{
  "n_layer": 9,
  "d_model": 192,
  "n_head": 6,
  "n_kv_head": 2,
  "head_dim": 32,
  "d_mlp": 768,
  "vocab_size": 8192,
  "activation": "geglu",
  "norm": "layernorm",
  "norm_place": "pre",
  "norm_eps": 1e-05,
  "positions": "learned",
  "qk_norm": false,
  "attn_scale": 0.177,
  "bias": "all",
  "tie_embeddings": true,
  "parallel_block": false,
  "init": "normal",
  "init_std_qkv": 0.0276,
  "init_std_o": 0.00652,
  "init_std_up": 0.0276,
  "init_std_down": 0.00652,
  "optimizer": "soap_variant",
  "lr": 0.00798,
  "beta1": 0.95,
  "beta2": 0.95,
  "weight_decay": 0.018,
  "lr_head": 0.0108,
  "grad_clip": 1.0,
  "warmup_steps": 200,
  "schedule": "wsd",
  "decay_fraction": 0.914,
  "decay_shape": "linear",
  "final_lr_fraction": 0.05,
  "batch_tokens": 131072,
  "seq_len": 1024,
  "doc_mask": false,
  "train_tokens": 458800000,
  "steps": 3501,
  "dataset": "wikipedia_en"
}
Each number is 500 + 50 x the weight over its row's rms, rounded and kept within 0 to 999. Layers, rows and columns count from 0. Numbers have three digits each. The size before them is the row's rms in percent of the matrix's.

# gate: layer 4 MLP gate, 768x192, rms 0.236, rows 636-721, columns 96-143
# up: layer 4 MLP up, 768x192, rms 0.245, rows 636-721, columns 96-143
# down: layer 4 MLP down (transposed), 768x192, rms 0.22, rows 636-720, columns 96-143
gate636 100:451468546533431519477460477498506513544570468515442467477532435483465458603435446540482469583467605469521468478553497492460438479551453407471505
up636 110:392492569582444491475541484588475475449488485469454464487547518453592506499512424439456537504452528534500566435491434471451416596555498546523527
down636 118:468460445519507529534431466432551420548496576506595422495560434465468497451546462549532544472436476530422458549486541544542423480538630383477462
gate637 093:488621493553517385460531500491488459500450583516624508459572493574480553416493600569534468524462492475517484499430518510487505433467418514524475
up637 101:551522429520492468519481388477516557467570478496543516609430527483539528495539534530472412559575505482377561463485587427530449541484488576598464
down637 103:438596531445479422456421394540499418510515523480567570555566342495532474528476549536504496526503537486517476446413535505469485411512491453491461
gate638 090:517549332501537585486415524466464590497496491406498415471599515410530420397494456505605456433457552491555513483469472468452446546503512483489480
up638 101:457582455591470459449533551553465516423524406487536501447580471531428576486492357427511516469422553520491513510487534439551533519505473453547559
down638 066:494515521486491383478533574579545536487469616450440519494530533573502414481506504495518500549568575548527574598341547565586580521463448472517558
gate639 101:554444492458473399486427504558525572405535514520596449516492574509484415474486535465498530581423459525560434541496496452513532539497443551540457
up639 098:453568496500398403598576442481526563534370493503494484509489532487512457491501528535472484531447468435497458558454560523519468463545502534428514
down639 100:551504476509585519445408573561506586463494552447446530494553560485452453505489535536518513549481495467528597437454422599450490496552524428522457
gate640 113:495487410449552460482579466480517385510461578470478521463506545546474547494514490541461499468514507504393499430482496503434445427423436416503510
up640 110:539462499558431486471539484483495518420583473448500508494583561471548504522501481482520631461457500419518470473509526617547566468482602449459491
down640 107:493485617489500434516513459511506499470562578468565475499460466468582530508457474451428549584435514488479436556512572543506493540406479465460550
gate641 094:463496542509494563468353420602556556574477510466498569520482476558527466546511535537537531456501455437584493473426533519566492541535541422509475
up641 089:581590452563525482450568520551516507535507535544463451536503452479419444620447489540482428533520511578583512435517362531557443487474537549461598
down641 105:465510522498513524506425455566406505471576578454548494491492387518491509465550450527504456484463527523501524423534522481520568506444450456571468
gate642 099:470442426544566520633449524497518552572471480450602537655633421486513529527552636492525531509555603440484532462496496485540518503485464529501493
up642 101:578465473431490596513435447507430529384477488431503570569511573463503515529556550491523506587537498578529483560446486568499441594527476495571534
down642 106:450354411528608561453462508540534507473459525529438466641576544481446537457531496498552520500419541538512609403497550550443488533435616501577437
gate643 114:468472557440503536566576484559481470483477532494569474478523542540610486525523432469497479518442513538509585570552509457496575474458496545443545
up643 122:439454450458443540532493503563486407523601500482511611452519490533527455431463522552484481490515394432465506455548464433513442480502477533469547
down643 117:452480572455519409518622502487454575559516394577505517470527464488587482594548531549526495415431439501472503600519530443450556472385438548517468
gate644 105:505432495580417447447528476507524566463467510420607566522453470526430542453422498510482490595443517444407471552595597573573501502543438466464518
up644 096:538581516599517528487509514565521535507493444532498495467541514425466548509566542545434528385458451557471478584510513460585513514524489489437538
down644 090:591485405492443333473503503560559464511512465468475577527502513587525582467560502430482480510563571465505459468472521495518467499460510596394501
gate645 107:483473559547636433532543538477506555514462578497418489487474532526539548478517575485505568499551491538467462540524409525474427428495430534579486
up645 106:457527475560431501484439492513465549404572505518528456418537465485458495431527522440463535399474611469541354493539491496465497446457467378503604
down645 110:391544569489432460460542553462484539452494444548572504563435477548584547509491470505524478586647535465599464469502557467490509543441465461564542
gate646 089:534480464537494522446443433507386474563498530489442408460594506471582501539430491453485498538492453559555517520528477556511478484472546516512512
up646 093:511513452487487551480384532412507549477464557534492566574629484433560545530461463505562435530475462502520615488535532482488485502507422589385576
down646 099:516439505624629568525485459519506507500511452514401405474540598499448436469486528412528614500481522516498432457520466566544468500518490461557467
gate647 103:410415481546517477521617479476477392467616410450456442558445546435421478489464521519452467495488374494550446501579424522458501562548550536578525
up647 085:501519374494542497481470452527517501494507464430457493485501507534465466492447501501462555457525474522543462457581532485493522599597566497547566
down647 106:492470603493551446572501493501483496497503575493472501451469530506515493531386454517448499525460473567518498461450519556499552405411498514474428
gate648 091:567543531525423510576509407461499504511499572524577488404548493517422543457430457381460468506462480474509626547452501537455495469528519439493460
up648 092:497493554562518468476496395554466508667451439547413447513509552502516453487426530561468454518619434454486460514509399456488589464532548538476542
down648 092:469460421427513609514457555582460535511510351510564558500538446517484540460630506476459473472454516474450492364507564502458505453439452522445494
gate649 104:496520495417547647480562496491524522579546513482396508467577576465478551510544465489399441497444535540490509488365474477528509498418480495560484
up649 101:564547528518531464479470538542456487507529523544478534622440559528590529530548629480533503494472451572529518421477475512471453504596452458538497
down649 104:537577516413445433486467458473554455371578511553522546608540415497467514501446490435472494521414555488492516535472462552532563468482458453443465
gate650 102:543453487469413496491585487517460467486464491495531486423476644610546486553436379467552557563451571554487621507503453526448495427429483469521536
up650 108:507494538597546530578527545576459439518499522541471559529458548438398484510550409619583511533479523434558532448506558437538484527508480455487487
down650 096:550566510524416584464491416564501477487468498507430428544550491517578595518487462444554542480559534471526470544478513481487408482486508509550513
gate651 090:483597426565595485505535539577481536457557462474535517478456392405467535457523418475534528460514485523498461514549500522559485389498630473525465
up651 067:463536411479473434533513487517553548452642426432464561447519488458477538573555509468470563534533553459607488498566476556595469470503481544562536
down651 090:468491619422409513553544472600436533441423552419530572501446528482556438463459456482521452466571573529527503509471555453497488476511431563565497
gate652 109:556588511573604500424470543453516430467468537525537481542547510505419547512532459423525511435522523536518492630417452502497599477445482503566455
up652 097:360459387558446486503521480626493499533467608482521576535523524528488448528587461507475504535452476416562511603452543491510485406504527507519517
down652 104:516523545510513464506448536545568477413463482474413540515547487523435535523550432477571443524560495489488493478459423518422631447488440517532421
gate653 096:496471562464430547537449468594556474545525413546527551469465551457475571478446493468566521498431507517486473509547437563447522570477556456502465
up653 093:544527487563493490522435407405505567506470476531478559492451503601489530427566508476508465528559558490492503508394423460529540508517500585481431
down653 097:438553394448480476443460481484442473460450505545604484559528476537517516523465465422448510542429448560481557413447484524405511547488539398537470
gate654 093:514468445546541481622488469549552481466450522535588568513530512540502469534496493483510447571496485462496502459489472522374553537428541502460556
up654 088:512405516507523357522525564487500502567499531444582436579493432508469507545449528606522507496620449506497467539514514459514495538528491385438564
down654 086:530537496454541534441396529516501499427430565595535622479536544495507516504494558514515532509474533530606431425468485553509430546596377446540509
gate655 099:458531468503532535476486473477522490607527427423567435465444566487547545458402493431439543490481450515584491482534514449426410495436508509560415
up655 092:600588452524535504478516434549465462521486548490485532451425467567512451498456497613510497482518495514471411561484469535354484541517447557542477
down655 105:389418528526535520604547575491482486411548428457515530516509592491416455572551458504513529495481490502482582434422456515649476491520544450445518
gate656 099:358595429500489492464417487361466508522583492484587502542501585431512467451462473562509474498548440485489523552528603597478496528619560524576562
up656 100:493520516485524558554528410491557543571445566460476497581504520587499397417484417611550420508488600377444569524525398551511503441458547489407501
down656 106:499517489435536520495434474461514515512469590434455425454482543416470456461546403611489486418399491492600469463510444447514512472454543458483468
gate657 109:504474511532487516562478442402540601428555518488470569554512570491555565454492561481602496512519589519442533467509542452437523464491524439536507
up657 108:445450461412434512492511482467509541568423493420505437508449500527457480422493519482520532484463553537519530489410614551524490572604532384423490
down657 108:544507532529518498428530529580475512564440470560346467503508534563560501443518518474562564578555567476440563557508527512548551602497565542545522
gate658 112:541455533553534477527470445511403563464661497488495510503465525509549555501533565498467492499483558475560538458416450509474522536538484458508588
up658 103:441498422466457504450505546543491475529459488602471514498419545521397470547483497508441537525519548533513540533528479418475423514508536521555486
down658 105:446459495464515447502467499528454523379534435513471471510615501422414559495498508554531518494470503477587492483458511576557428538522490496442462
gate659 111:466465531496514502483488389491485448477499470478460457564511533434385497476464527498505479493492490376483530566441590454503502568518464540625423
up659 104:460480453553517443507576533554557503445545580584544451495442459484563473490419498557443548439507460521542512439437527540496494466487530502555555
down659 099:514474554468550513552502483536563559502522518468489507486443454585532591554462540522545580499466510506436633519575537459462455520474492593573600
gate660 103:513518485441552479535441522375516486521499434469568564503562481477449527400559583521566493465468525505577573420516401501526481381422498422536664
up660 101:485486446537497510499435486430590498494553429544474390503590490479495571671481526474503489495557518515496448527505518499544541501497470511522464
down660 111:505467457484468426434517527506542445371419455476481564500483429505469442504567446450614533441551476478507520597466598547603517502450597564477478
gate661 108:472616508431491513466439593417523494538476632498502482563507579490539494403519561550472524536516435494480516551476447487443484509539490513488513
up661 098:484482509502554602419429598538418460559535481586503435449519400549476509541479512539469444521502514448470527556476441427485453515552527523528463
down661 106:467572520494449450425449590496427555564530502460434439538519496453469593444541564477518590517504435510494468546599530432471543551512410469503556
gate662 106:491517517493472588488476459536512480519440517521584426496484508608523556414548559563470482488550517491512548477513524442476455528409494506485441
up662 092:473499454517473597499511425557444628503426457540466561548506604459475560567485480451434393477510488491536539546576413463523455468531539510455550
down662 103:559541498530601625489563581484396569581425497437562522514490501484524468475620503408483550492541455597510531534619523540475436502414477513521557
gate663 104:579514465462463450498456521575493504559492475542507478549496573507520502533473429403445440490493451501425591421561486532550492482465389550577509
up663 098:545489480491481495500500370547495443499522468468512449414515541570553512499560479503492477487415448499421434523362483555545493461606497584453541
down663 098:554477551491463534540464387429534538520522552445372437493375511528573482493440568529532503522491443476448501509542533501448469566568547566427548
gate664 118:596493535446607493501499485459555568449446599527453519428494493541475470397507544444543474404580527505456607463510498479523433522445405485511483
up664 112:506559577500473561495390503513473494462501432514450420406484484551516418398460449488478508488471524487589487539494443487508558491471454529566592
down664 109:492388418513495527503471509489591425522543600495462495570457571505524564552519566552488498503488520525595566386469528392536496422547539579500444
gate665 106:521437553487478448493552476605501488558559460568557475469540541431570443430460465507526548370449514459449539518535597521532482508464535578539516
up665 108:527547468581510482448562455477481524417507555430535441571538529565453478434591493408466461569450550482480517439483564526579501504514449572389472
down665 103:358500547383453477430528496519544458521424540470528546570473522536495485596463538466497499515519422556519517487453427498546542522495439456492476
gate666 092:555496516493505558453527545539467354477469428479490466585504529524499473464477493464527615454484599619472478443523510513451539461528549450534444
up666 088:399535576479528549381521511541549545492507587520523539423571402545468540450499557573515511524399483502538449476530526522520497461467543542550486
down666 100:465434597504525554464472507517429426546435452547506510534443552481507481388448507467388488594469607528505475431573458551496582475456462420513492
gate667 095:502394469471468613515429450542504567515487463562578471519588507560431460508531510437438503465518426502523519560546599455503579533467562361514530
up667 104:423517511545541444452520553559484486515537507562461534523518486420403547457537472498481572446556411539442514469482533487529542464523382474467580
down667 093:513549516509431524556471514475515540472451477458584493589517453563485490568486510545486580496510503492522386479427497503517483507474481456537604
gate668 109:504470510514541508484453510475473508509554462524480449430428495437358533518542528516412427462555506497492548473475472532476512541496627473452417
up668 115:481385468511509420485544502441554515461480502558514511518464491509443487514475442490422437497477496520586509445517528490598451529533494556516480
down668 102:502500468448496509475477487488469516524466484494501490535494558454517449476509523528427474464470470611516448473469512512526475471457486426527396
gate669 106:447468545459474461551508419460488450610544535540462448512527531492507523497583558476458530518507508477513389491423518538488524437513387411554433
up669 089:454461467427419345529581552510562434530537498486444435434607466420501457387561541511497494491503543454520531543425500486459509466522418411612546
down669 101:418484554465511542456535491449528506488533511538389488459523457441609511523553506477559475450497502455540428587604575475519465468538467577428534
gate670 096:628532445500467520511456539456522492529446375461496593535514499605517520472534491493431431514465547512489445587490578498485440393613575489468482
up670 092:536524417519399499484450460519497501543531538475548549439451462467427560548581430538642499557536465425516521458509415510461596523522494449543545
down670 098:530495553513563483556528434490479495460378474499433423522527404532469467500467476444481507514494510555519456647467507497555429410547512551418531
gate671 107:519537527589464515543504561518461488496491513565468542576487543448545542561551591517487482583496511478475505488448502540529470533450572534545425
up671 102:506526552480478484556462472471516509511501380552491476582444512522471500443564477491467435452551442501528547526522503461458511541589453425557607
down671 113:505502576462453465546535467511478619455438446475477486508518530453490589448510583548512584426570521539535553523480389463501412435441528567487427
gate672 098:561546506481490458473508551569478460522546540530494548468509436483515639470507389507426496503436587470586498541424500516511464480538488514584475
up672 099:420527457532417481467511383475541609484582474517485487492503523539517473461475512607508486555526479482575537539426521515554548450466498453461516
down672 105:502576532527556454506583540505442547452538508465554564465539524459509500545421488450409475493546542456491580522514433430498446522491502414652539
gate673 089:540503518434426525565497589499555450433490524445425562467548525514503550486438496440530457544479575473533578520538497522484569600519561508444466
up673 096:465512529450472560444484475504579530584477500607598509529532427432415450514506506533455540461565510496584409514405496537459580380403523502498452
down673 093:536573469568397512425475517525560444463478542500475446588486458487503514506531560450564518499576443485517503486528529528507489511420615475562488
gate674 106:513466540518547525590536495533466512528442489525476436613453521554404567485529520429426538541507459528497512512498451532464538491575537605437546
up674 109:481501460427468475571429495536475510480554529487419577510507499466550550517515523554512466532435474618436514472489487474569455505494570379453496
down674 102:481518432541491492530479569473436482545464480459492490499534391568521617518521444469417525525578509552464535570544492515375459537434430472563566
gate675 083:451568468513366404562523558488524492511578460431554533517516494536547443443525512548480531559553477496457528457471519554368539550570457545594424
up675 097:464599538578475495453434507491544500475463382493501427457543383513447510456488532473528491402514507444617464449500548475536499530515559467475480
down675 087:511440418533587512468517581477470611495453472537478571498481479508581569556494516537446528502520436552476438495472485427456524453502530483438420
gate676 098:488421470543425464523529456542461442534513408527449522572473522476472469443472547489491508521523502485525533487530392455450486487507593453483567
up676 099:477472482507449471565537456498506423449524418504478526466464499640484482401420476490571523421527544485583443535486457453519459463516448411498514
down676 100:466537496511568502541594558521535550544454564479495472557390518442466463497569532494514471510508480519565525616489449443445450523548458581540472
gate677 105:506445590520479583472445517484472387423379579408533478499554535590531568511442411471453451512521416454486611519497432438492504546530422487588423
up677 102:527434520408498436434588523501430538425507437467509587493466468414425477599484563618489452489556509529558572506503512446498524483483543479554555
down677 103:477591489443470526489453456433581521542416434526513427472457507576473566429472434444463521581572526487606496558516557518496530465503503451552535
gate678 100:495526548556462443524448379492493479443562484525464529426564593356437465464566559540453472481542464448467530460443567518501471502481503533525511
up678 092:438510520525473414504500602565459534445423462467522419496441475551527458494500497534489521546537435491533440491493419535519417582563528435472486
down678 096:489435444522426584516576463594491511572425518476561560507503424574523494623551385425474527466541565411489493506462504463559448465525446450492450
gate679 114:503496583427531445425557505502505576438451527507470493441503578500466357427509553506489443499552413497443485535459535436537478456459486466540559
up679 108:513445500542517572546450518542519463409562456522486445523506473523473570501462520472561513510617471445413484586474452503503465512519509472563477
down679 103:457524494461399523527470542401479444489532467414463563450448504467437449471491504542430510426539530482583539453470554485531467596544523448468407
gate680 097:557523467554527545498469498540482481505518466480517506435490448456504554493464468477450461547491438560440500488512508606532423607552556433438555
up680 095:556540578460592540473519516511462580464482553399556449530522503551456550467520532504526589466482447448508502414454524557432542469471475483486462
down680 103:565502494549436561512497484508504398518471522509464473520431603501469544495474507525467438542490552586539607493399480498474554446585486544614485
gate681 093:444532456471536480421524565472536602555449521456553490440414497529472466514420483572514532561501496422625428537437426452528416474522527505546538
up681 088:524544539542638521540527555444379540504501547526537449472460538510528443479484416501501571465534541466544426552391584490581470491363487470540471
down681 092:483466425510556499478563472547456463524448444499448516488470479536519436582500543515479419460499454542510431477522419543461471585497497485515541
gate682 097:521515488498427615525514458566474425488532490427489457512443567485473581411547510450554468475489525576455544486492407603524460422545407460509495
up682 106:459514469455577440435480484507494492521572454489451511495599498479424458559498409463438596439465412493474466456576461492476498481459428432479534
down682 101:422510612535456542427496530568539488525406477576431484468426524466525482499413485552620570521552480574457476445504492574480561448503569541547585
gate683 100:427453605484505536413479587525544630476554561517520475515471485464484438544563469599450563538551371467485484465516430494502438409495627437499492
up683 093:493490480414528580492572425485552514450516528565437491561560625482529469437518484467380603470508500485505496594519544523446565529577522549449480
down683 101:501416416477530507570528416568458511555531562480543533442514459499427530435541520492550641465448493491520600423491589589529461439601475558516539
gate684 092:560430582561539519511514497523578442511529489516510487422484451495558530527457476583475421618582445501498569562460540528484496398461473492488492
up684 096:504596554460491494483506450444439459470479507449464456571486532463578554612586489455498484500493407476504422486509567510489461508585417493520445
down684 098:526479448530508456520509514455554534489414458550576476441530502499515559479434556526567586536449406564435601595472433545438507478500465570456591
gate685 090:550498455476505499562503521453495506533494404475521464544449500482537529473512461472488558433468439470579550524483400478499478513428418504510462
up685 101:513583510372522480564513495382470500504440563489438514444486474489481441539422501420538459646496557423500488450562453517565479489492470454505546
down685 091:572489618435639583473468579587468479513451466447557456534571532497550520504480428487554448486407484415556506541567488473440522576504482474574498
gate686 102:488488477511540462431486484462507484534412494511450568427569517497427485477510484513444550489517539504511465490446470450573429539547503561490530
up686 106:440479520525454461543482502456497456535580400554565566488646479451529556482537540570446449516487560558486517456520501407584518442511484531562527
down686 112:554545502430587615556501537478522579455385522478522491546431483445521419563542495528501560478389584479513546512556452426480529472438508619493527
gate687 092:489617452441491521457456485466538441507433406462570563515531447514468457447576527516488524394482531429479470466467479427495557443509532591555467
up687 093:485584550462517644490454453455533575495564486517538483485555545503465568437473540403491480391476511494506488493438572484421516525497450433504508
down687 097:488474498473437544497565515434458393554394488497426524528404505526552543491526421495540543465580555477379565613544549524548556540543443508519442
gate688 103:501549528468434628505484524589534479510498599423571512431505547535464471489487418461473440493527424502518498487497508483512593408551536586461385
up688 096:483404408501388533518513481478487529466442552538456474568531481453476492422439546500440427521630551464475546421492484551551530469596582544392545
down688 098:511505448459533551472526479537525513540504537430422525490488515499516486488540483435479627518572462539557600652575496569489484532591477565466466
gate689 091:569538464512439530558449479533588513459476435438470580426555424544483463520590602518430432467526529532500583465431461525589472447499498468485552
up689 090:482520485508495442468503485507498430483491607615522426562489564421529478399490385480491510524433544488522446498527528487485509559485495505470487
down689 085:503481495503493352508470457566482394490432434474469496444510406548511493582551508472484488511451484466563467504494428528507374463452551483545521
gate690 110:517501595488486519538534562424502499484475425431489489550531582507478502564576547488457459504508555517598476470525532554481437502554556455511560
up690 104:481541576513439541574569447494511570505437475471424501516540502577548437572424557534515594539472517541524557479481573503455476508440477447455557
down690 114:557508431537584525473459490510485455569494487453474472442442458477513552503566544462487517555547449482457548497518533535487513423435484506502428
gate691 102:433556487472476491502527465478518414522607570446481545494497560522461410586556554473481510566460465481555547563474537492442394446541627459469457
up691 103:483556479453471491566527457505444551540491531540583525584578480608498513492531388407448442515512589519508561391511437501508508572433569433491484
down691 098:630514494594515540514424555547589566420424533462480482421457549600489611494474468523503557484559539592523511529599476475493529554503410543437515
gate692 109:519492622537518479552559430531470524524473544466504402473444593489572506553548503498508503490469529535509475443510424412445555538564454434430491
up692 119:462454463550551415504548511598516456562447536461592543405527494531496480486539474499525446532450525523499521528538431436463494528504513507497467
down692 106:430655627489488543541613399511472529575501420577523511560509457533521452526542443444557488563481469440468517623511485560518449449465484431528546
gate693 109:420492503458487521538505514565493447509545568455435537474512579611576433568525477512503494546521501458562511548449382510364505549531528485608518
up693 097:453446498570464501444501469574492420495420555536504480428540540456521573458475442487425643485553400531506544496566569557515463493545452569458490
down693 102:497491485477466567491497456591560481548491493602434495514492502437523597473496442500407544547551499617453435499463503377461501531459436490494467
gate694 109:493571490479479413566442546570590428552556500570495593483433463460521503577491470489464403440533430601578558430523435478424508509508561506497545
up694 106:508487444493479404525504470457547533490590548538577504531510491591550554475536557544518508578486461449531565524559523509352544498504469506457584
down694 103:458507430380445443548538503505445488498388509453588470532531552461472581503495597475409489484557568538505583479524464464492535550433531489477564
gate695 100:494481502475457461424425543518385528498493625492458444496467509492508462550542543555495523552563554555495468682425556502490449530515433463557518
up695 121:496473522470422432536455531579502493470388523505584539436495494492477557501486548512527447575485482471513478462498515549456529453492481471501540
down695 107:500437564456496443412443432534524561531533477537400416494519571506517435502551557440469518499527484509554482522566561504538393532448470508535519
gate696 107:503496530504441439485503515422521569576505531526583474531571546495409406537488482527532504537580488566439559477516444507525472590554469420527483
up696 101:538504486506682462430513541475423527503500560490552489491502600442561503516456465446497507550523534536471525489502531546478446450446496459485453
down696 108:458506562519439503453440502408500596523424420557422567527519488582566575472444558441618513460557446490438515566525558531497505596451475489476536
gate697 093:609453514522486560534546521478476488565466554525501532559557590516475438480494544511485498467458446485483547526476541451383450502532447443437560
up697 107:508482449500534454561504525452523459616438502490429552541487541584491447491564581599476482496495456442442454452543573487480529510538450485505511
down697 111:552424480471618491373449484544461545522403476467461393528475514496546559493519476460568421516464540475522527507442487556576539505581467511483523
gate698 100:453419554579419535600500519495566588472511453461528515476515449579474504511405476501518426431526380448508457414524517520504490493524497494483532
up698 099:390450552492512601532570532468458388542470527509539451500464509471439482519534456513566438421508385499550421500559464472526561485502518550450464
down698 086:546592505456526525477461467507452526462529504437460497473547425450493480472500516477508514634484511463396559498582432492530540481452419445491590
gate699 082:564467575519527477517455495393541594530508485550546521558519521516543372506564569429542416501491611531508442465450435395508472415566406571524564
up699 094:558505539421531471570576492582537452539461505424474483502384441505509521502475616583453458511415484534443528512440509426519407439391401538466487
down699 076:524516427615540678554472442453481528464581472498571487449543475437451505437534436460540525468496444416475453446495536556472466543584549490490469
gate700 098:576494477472535485554505414489492462523566599564547531428583544485576512517543553458558536508529457515518469498531506495550571413506588528498495
up700 097:493432534449529569592482555607492549488524544513486492522551473567524547461438532486512557518602476469615417578579518417492575438470427533489438
down700 107:457501434537508437434477516546522557525508478458522619477532518476451533376536525549551442479469437544482580463506589511562487420540577533534514
gate701 093:516547488403493483504436461472548532451499509467457569426507493475441539580487453354439499491531467479496467604517498493481522507481461443531496
up701 088:483511477478493523435553446527537481478512585447473356433513545532552573522422568548529492515455509522534461541498497432583490505483657565477460
down701 097:479519418428468502441511543511482562483552430562446470470533500455517440472516463478553494528486489530454553552561520462421550521416398467488487
gate702 093:520493467549524574512499467423480534450464381462440547529439489544423579473524476470502490528565539498477589464521520535483498481417592463563469
up702 092:491583547589429543476459461477544587430488440534420508520467491493426491598480560510536460454545516548528484455557485526508432511517548512433503
down702 085:464557477538469480421511488561451478461601482523504504520502456448476563506477538397504497472546506484524493503426516503496529585562482493442517
gate703 103:568543470499423579545437460442501501529556486551362463497500537452507531512554542552440472502646524481507538485490486503566623556481536559543537
up703 102:584387538521494449463445575454427450512575439521535493525503505595503398578458454478402508479480491522475559524496436458498457458494496504523465
down703 107:521535446426429506508669554472469513510517509445502547421491507383562479435564442456390547474455459514497471551467484513489521478449573472449570
gate704 130:519537497422553481516577504529511567532465550503594390467509605578550428470496500551504497545486416443432508549524461502518523504487452601527434
up704 131:559517449503574482489457482489467541534549512416489552554415438554511503538494464490457490491504465477543532568460512511452492473496417569506595
down704 127:526534550394512618467400507572497482471443496391457566438530566468439480548474435545531421476465438517557596502501435432446453473488528538465562
gate705 102:478470490480521456582409554511506428474499472426469557478458493451485490405477482473486480420487505427407467428498532482576450449580495414426435
up705 092:490600581442559588498487477477463567518459634569591543531567517513607559447504543517449462525478454521481522442468476550533575456482450430534470
down705 111:544428478496373569480515614532464439481520466488471483579384495511529608352521403531502584458507560593518574504546491542440483473479574479529365
gate706 084:519432481493515529486470493531422481482464446525479477462514498483550412484481504463476568549424429514508467471588525557504439540430455447569487
up706 088:509574532502491548503466497595466545545352481537504522482519455611478496513474546530597488576529546570536463477547582551522416564520534564551545
down706 080:557458481539540473423543511480456544428587486514383447435576593391512508437466419477491452472482516621558461579584529486458450511500486430473498
gate707 101:469515551418558547533494555549505432456433486577538466496567514439476459454546434547514445498513469477505432543456552654531541453394479502515458
up707 098:517562492694516488470514472425469574476447411445521524454519404597441549546520474463477561532517505546440435440532488468515561433514611405496567
down707 100:498425508565451416574517491490475541528491448519477557488516545531591572525477581462554473553493451573500531603439564504499550496574482548458567
gate708 096:577542469488472541452436435589414528519512527514556456444515471487473508474516517547474425566448538508534570567427470393456463551469522460496477
up708 089:589499500549570476502420472479483588421496543550507501462506543549557521526499621521500451471453426612443491486379517441454496544563477582443457
down708 093:491549550408496524490496430504411488523453528410495439452506412464484510488498415520473481457478527463531528490518547355517477486471496598492527
gate709 090:495471460545565468559446492478461376430569514592480509534464500516465538477535524432503488457514518428438409466573497477456537507534509467513497
up709 095:585505533518643507497500527508493469505470481531499495633450508548518505490518517520443467502451567458401505539514493547521500606503515598537529
down709 103:445527574444497436523479420476461474513497476509504514567487428466479507528461453442595479462466386534496522582452420489491590526477433444526531
gate710 097:495515454459361526426530464475463422531401559583540469437499509519600576505502560525428493503495532503470462423486429502467529560575583500463429
up710 098:538507455522470499484509472497500561503519494433554420564575641509394538509441461481501480460530440407382438558537527551517501524558468525555427
down710 105:433510496429407420520578544409567554537448551475522486576487433528519555508510442555466453552483418496430526407439572509500562546460452464546513
gate711 099:495457534485580443493473531493439502509545528617446563488558511619470532422498496385523481549424564510539518531545540502427519513556486514487539
up711 100:468431507474475579525551531616492559417522517557575508473533460536448479486467453431489469514467450522475569561442503453442403542448531460492453
down711 106:569539575416478513379452443456482554496432512411497482553530429448647533522493562526608569374511455475491527560574539478516536458442554451466496
gate712 099:475439516544583509462496515470471448469496534542416537482393546495447518443543502502529461514555523514505519525567476513509459458418491488566515
up712 105:528420538440516562494569517503408499554509526598562618530520509447472451550441552441559488431575509550552518459501481426524541450546500556547538
down712 113:478512478483477528481558486410507527558551558474476458468470541527506472448603533564411510554584567510558504381458499499497477521577542466440500
gate713 109:511563543461493527505599534548499429554441421552589461510537547479544577478467539510507464416530500541531511459458458456388604444449522534590526
up713 107:489557435458527416473450476435602485521527510580477518431467465510523509545438476498445565509445615529458425552632454393486536463516536520539566
down713 097:478487425538444459514438495415513423492565504496566519435472527532398578412487557545397462437572508615583463458453432550470503470559460465415459
gate714 097:549538542398472460538511523456488473479589487536474571493503575424521573477525568544454557507497668432584577521578532505520495518573572486541537
up714 100:466557475573478479614511515499448461506471477413546484509546446392501475538444486510535511464557524510531499548452519539433470432454485494470480
down714 093:507409486535464549408429508490540517522561508552476451534430495557572613462547506471456457500465372482593545424516550463532440536415483516488510
gate715 098:475482500530519444410580539442470421591571447487476523522444411531520568584451507496509482540481497475513536522451485508517536428496554477463532
up715 088:522536459529505509389442467494447564461397522497592477458525506529503394431431528496524535565490480466526447480466542410565554576484458602525537
down715 103:483485453559541481501467501488477490519499521394531561495494494514462525487459517504450615501545480498484492500407427473496585474550443590553478
gate716 102:415535510568495607519546557492535535528488466535520464540474502569475497468509431502475494625592509452382426551481536523499555527510507440534468
up716 102:535483454476590476414464507431534494547583528554517526460504480499579524526436540520507491582471464479411481590443502569522546501495447556444416
down716 097:538518476523456565389463549522606560434540502469501475471474523485545500553496429466462497510464419484537457455501585492435462505444419555497615
gate717 101:495470492475445590590580403476479494507531501505522500539597537449550467509512533485517612502498564518595439511543528501455557485575640511521553
up717 096:555582488463580533442474532571567494484538500433496450448455485502454481486460503497404427565491510518470588483465442461523427486497502435517440
down717 099:554485616436527443527529501539537519510470476479460467480456489445465514531456474601586428504460433455443545458474547413549524575479522560555432
gate718 093:561473627435539530459495485453491516463570467443576423491447575528472509493565548450500500461600565594500520390566615425444498484523577404530475
up718 097:484485551503489442540595593450510378511504549501508465513446602543535552449521481512478448548485456565484449498511501467511560587545467572487536
down718 105:454453532483546557505453522560487575491458444488508464439588506412544561564579429544482519532449559477562499387470420487450429480465496444588505
gate719 095:481494484561461405500422529429506529512518441494550505539482555530575489591573510505480439462567517443542517551548455471442423423439487407447566
up719 094:552496529597494574488519444533515524515453498551413507430444440580544558429566454576452462549494533570525531476404590524536537501485544502406510
down719 102:591511455537538497471533507549490523498449542461519373452523627567542560586623554398471500459390504524506502492585476507514471490496470456504595
gate720 109:507471575479425475528471486492456517459552491528502463511443547420384420557487499509586384461424528457620434527522548580448392561460417491538496
up720 104:509493482448483477533536532458507552488456463359480375516515435420525456527434493442507567503449550556601421466496462428495435563474452472490449
down720 101:515506611558577516503534473554520457512485464565579438553603441364390428540596411570482529497468446465494532470468419512502514488430472422502483
gate721 101:564545474560483474519544474584371574489450540502465491547485464506475573471463384474528424483423488498489591416497553544523563600573595544501500
up721 097:451472500562484488528487510516545500525489491477403486513563536453419586491539521481530480446447451511374482507527479595495459372462466539474402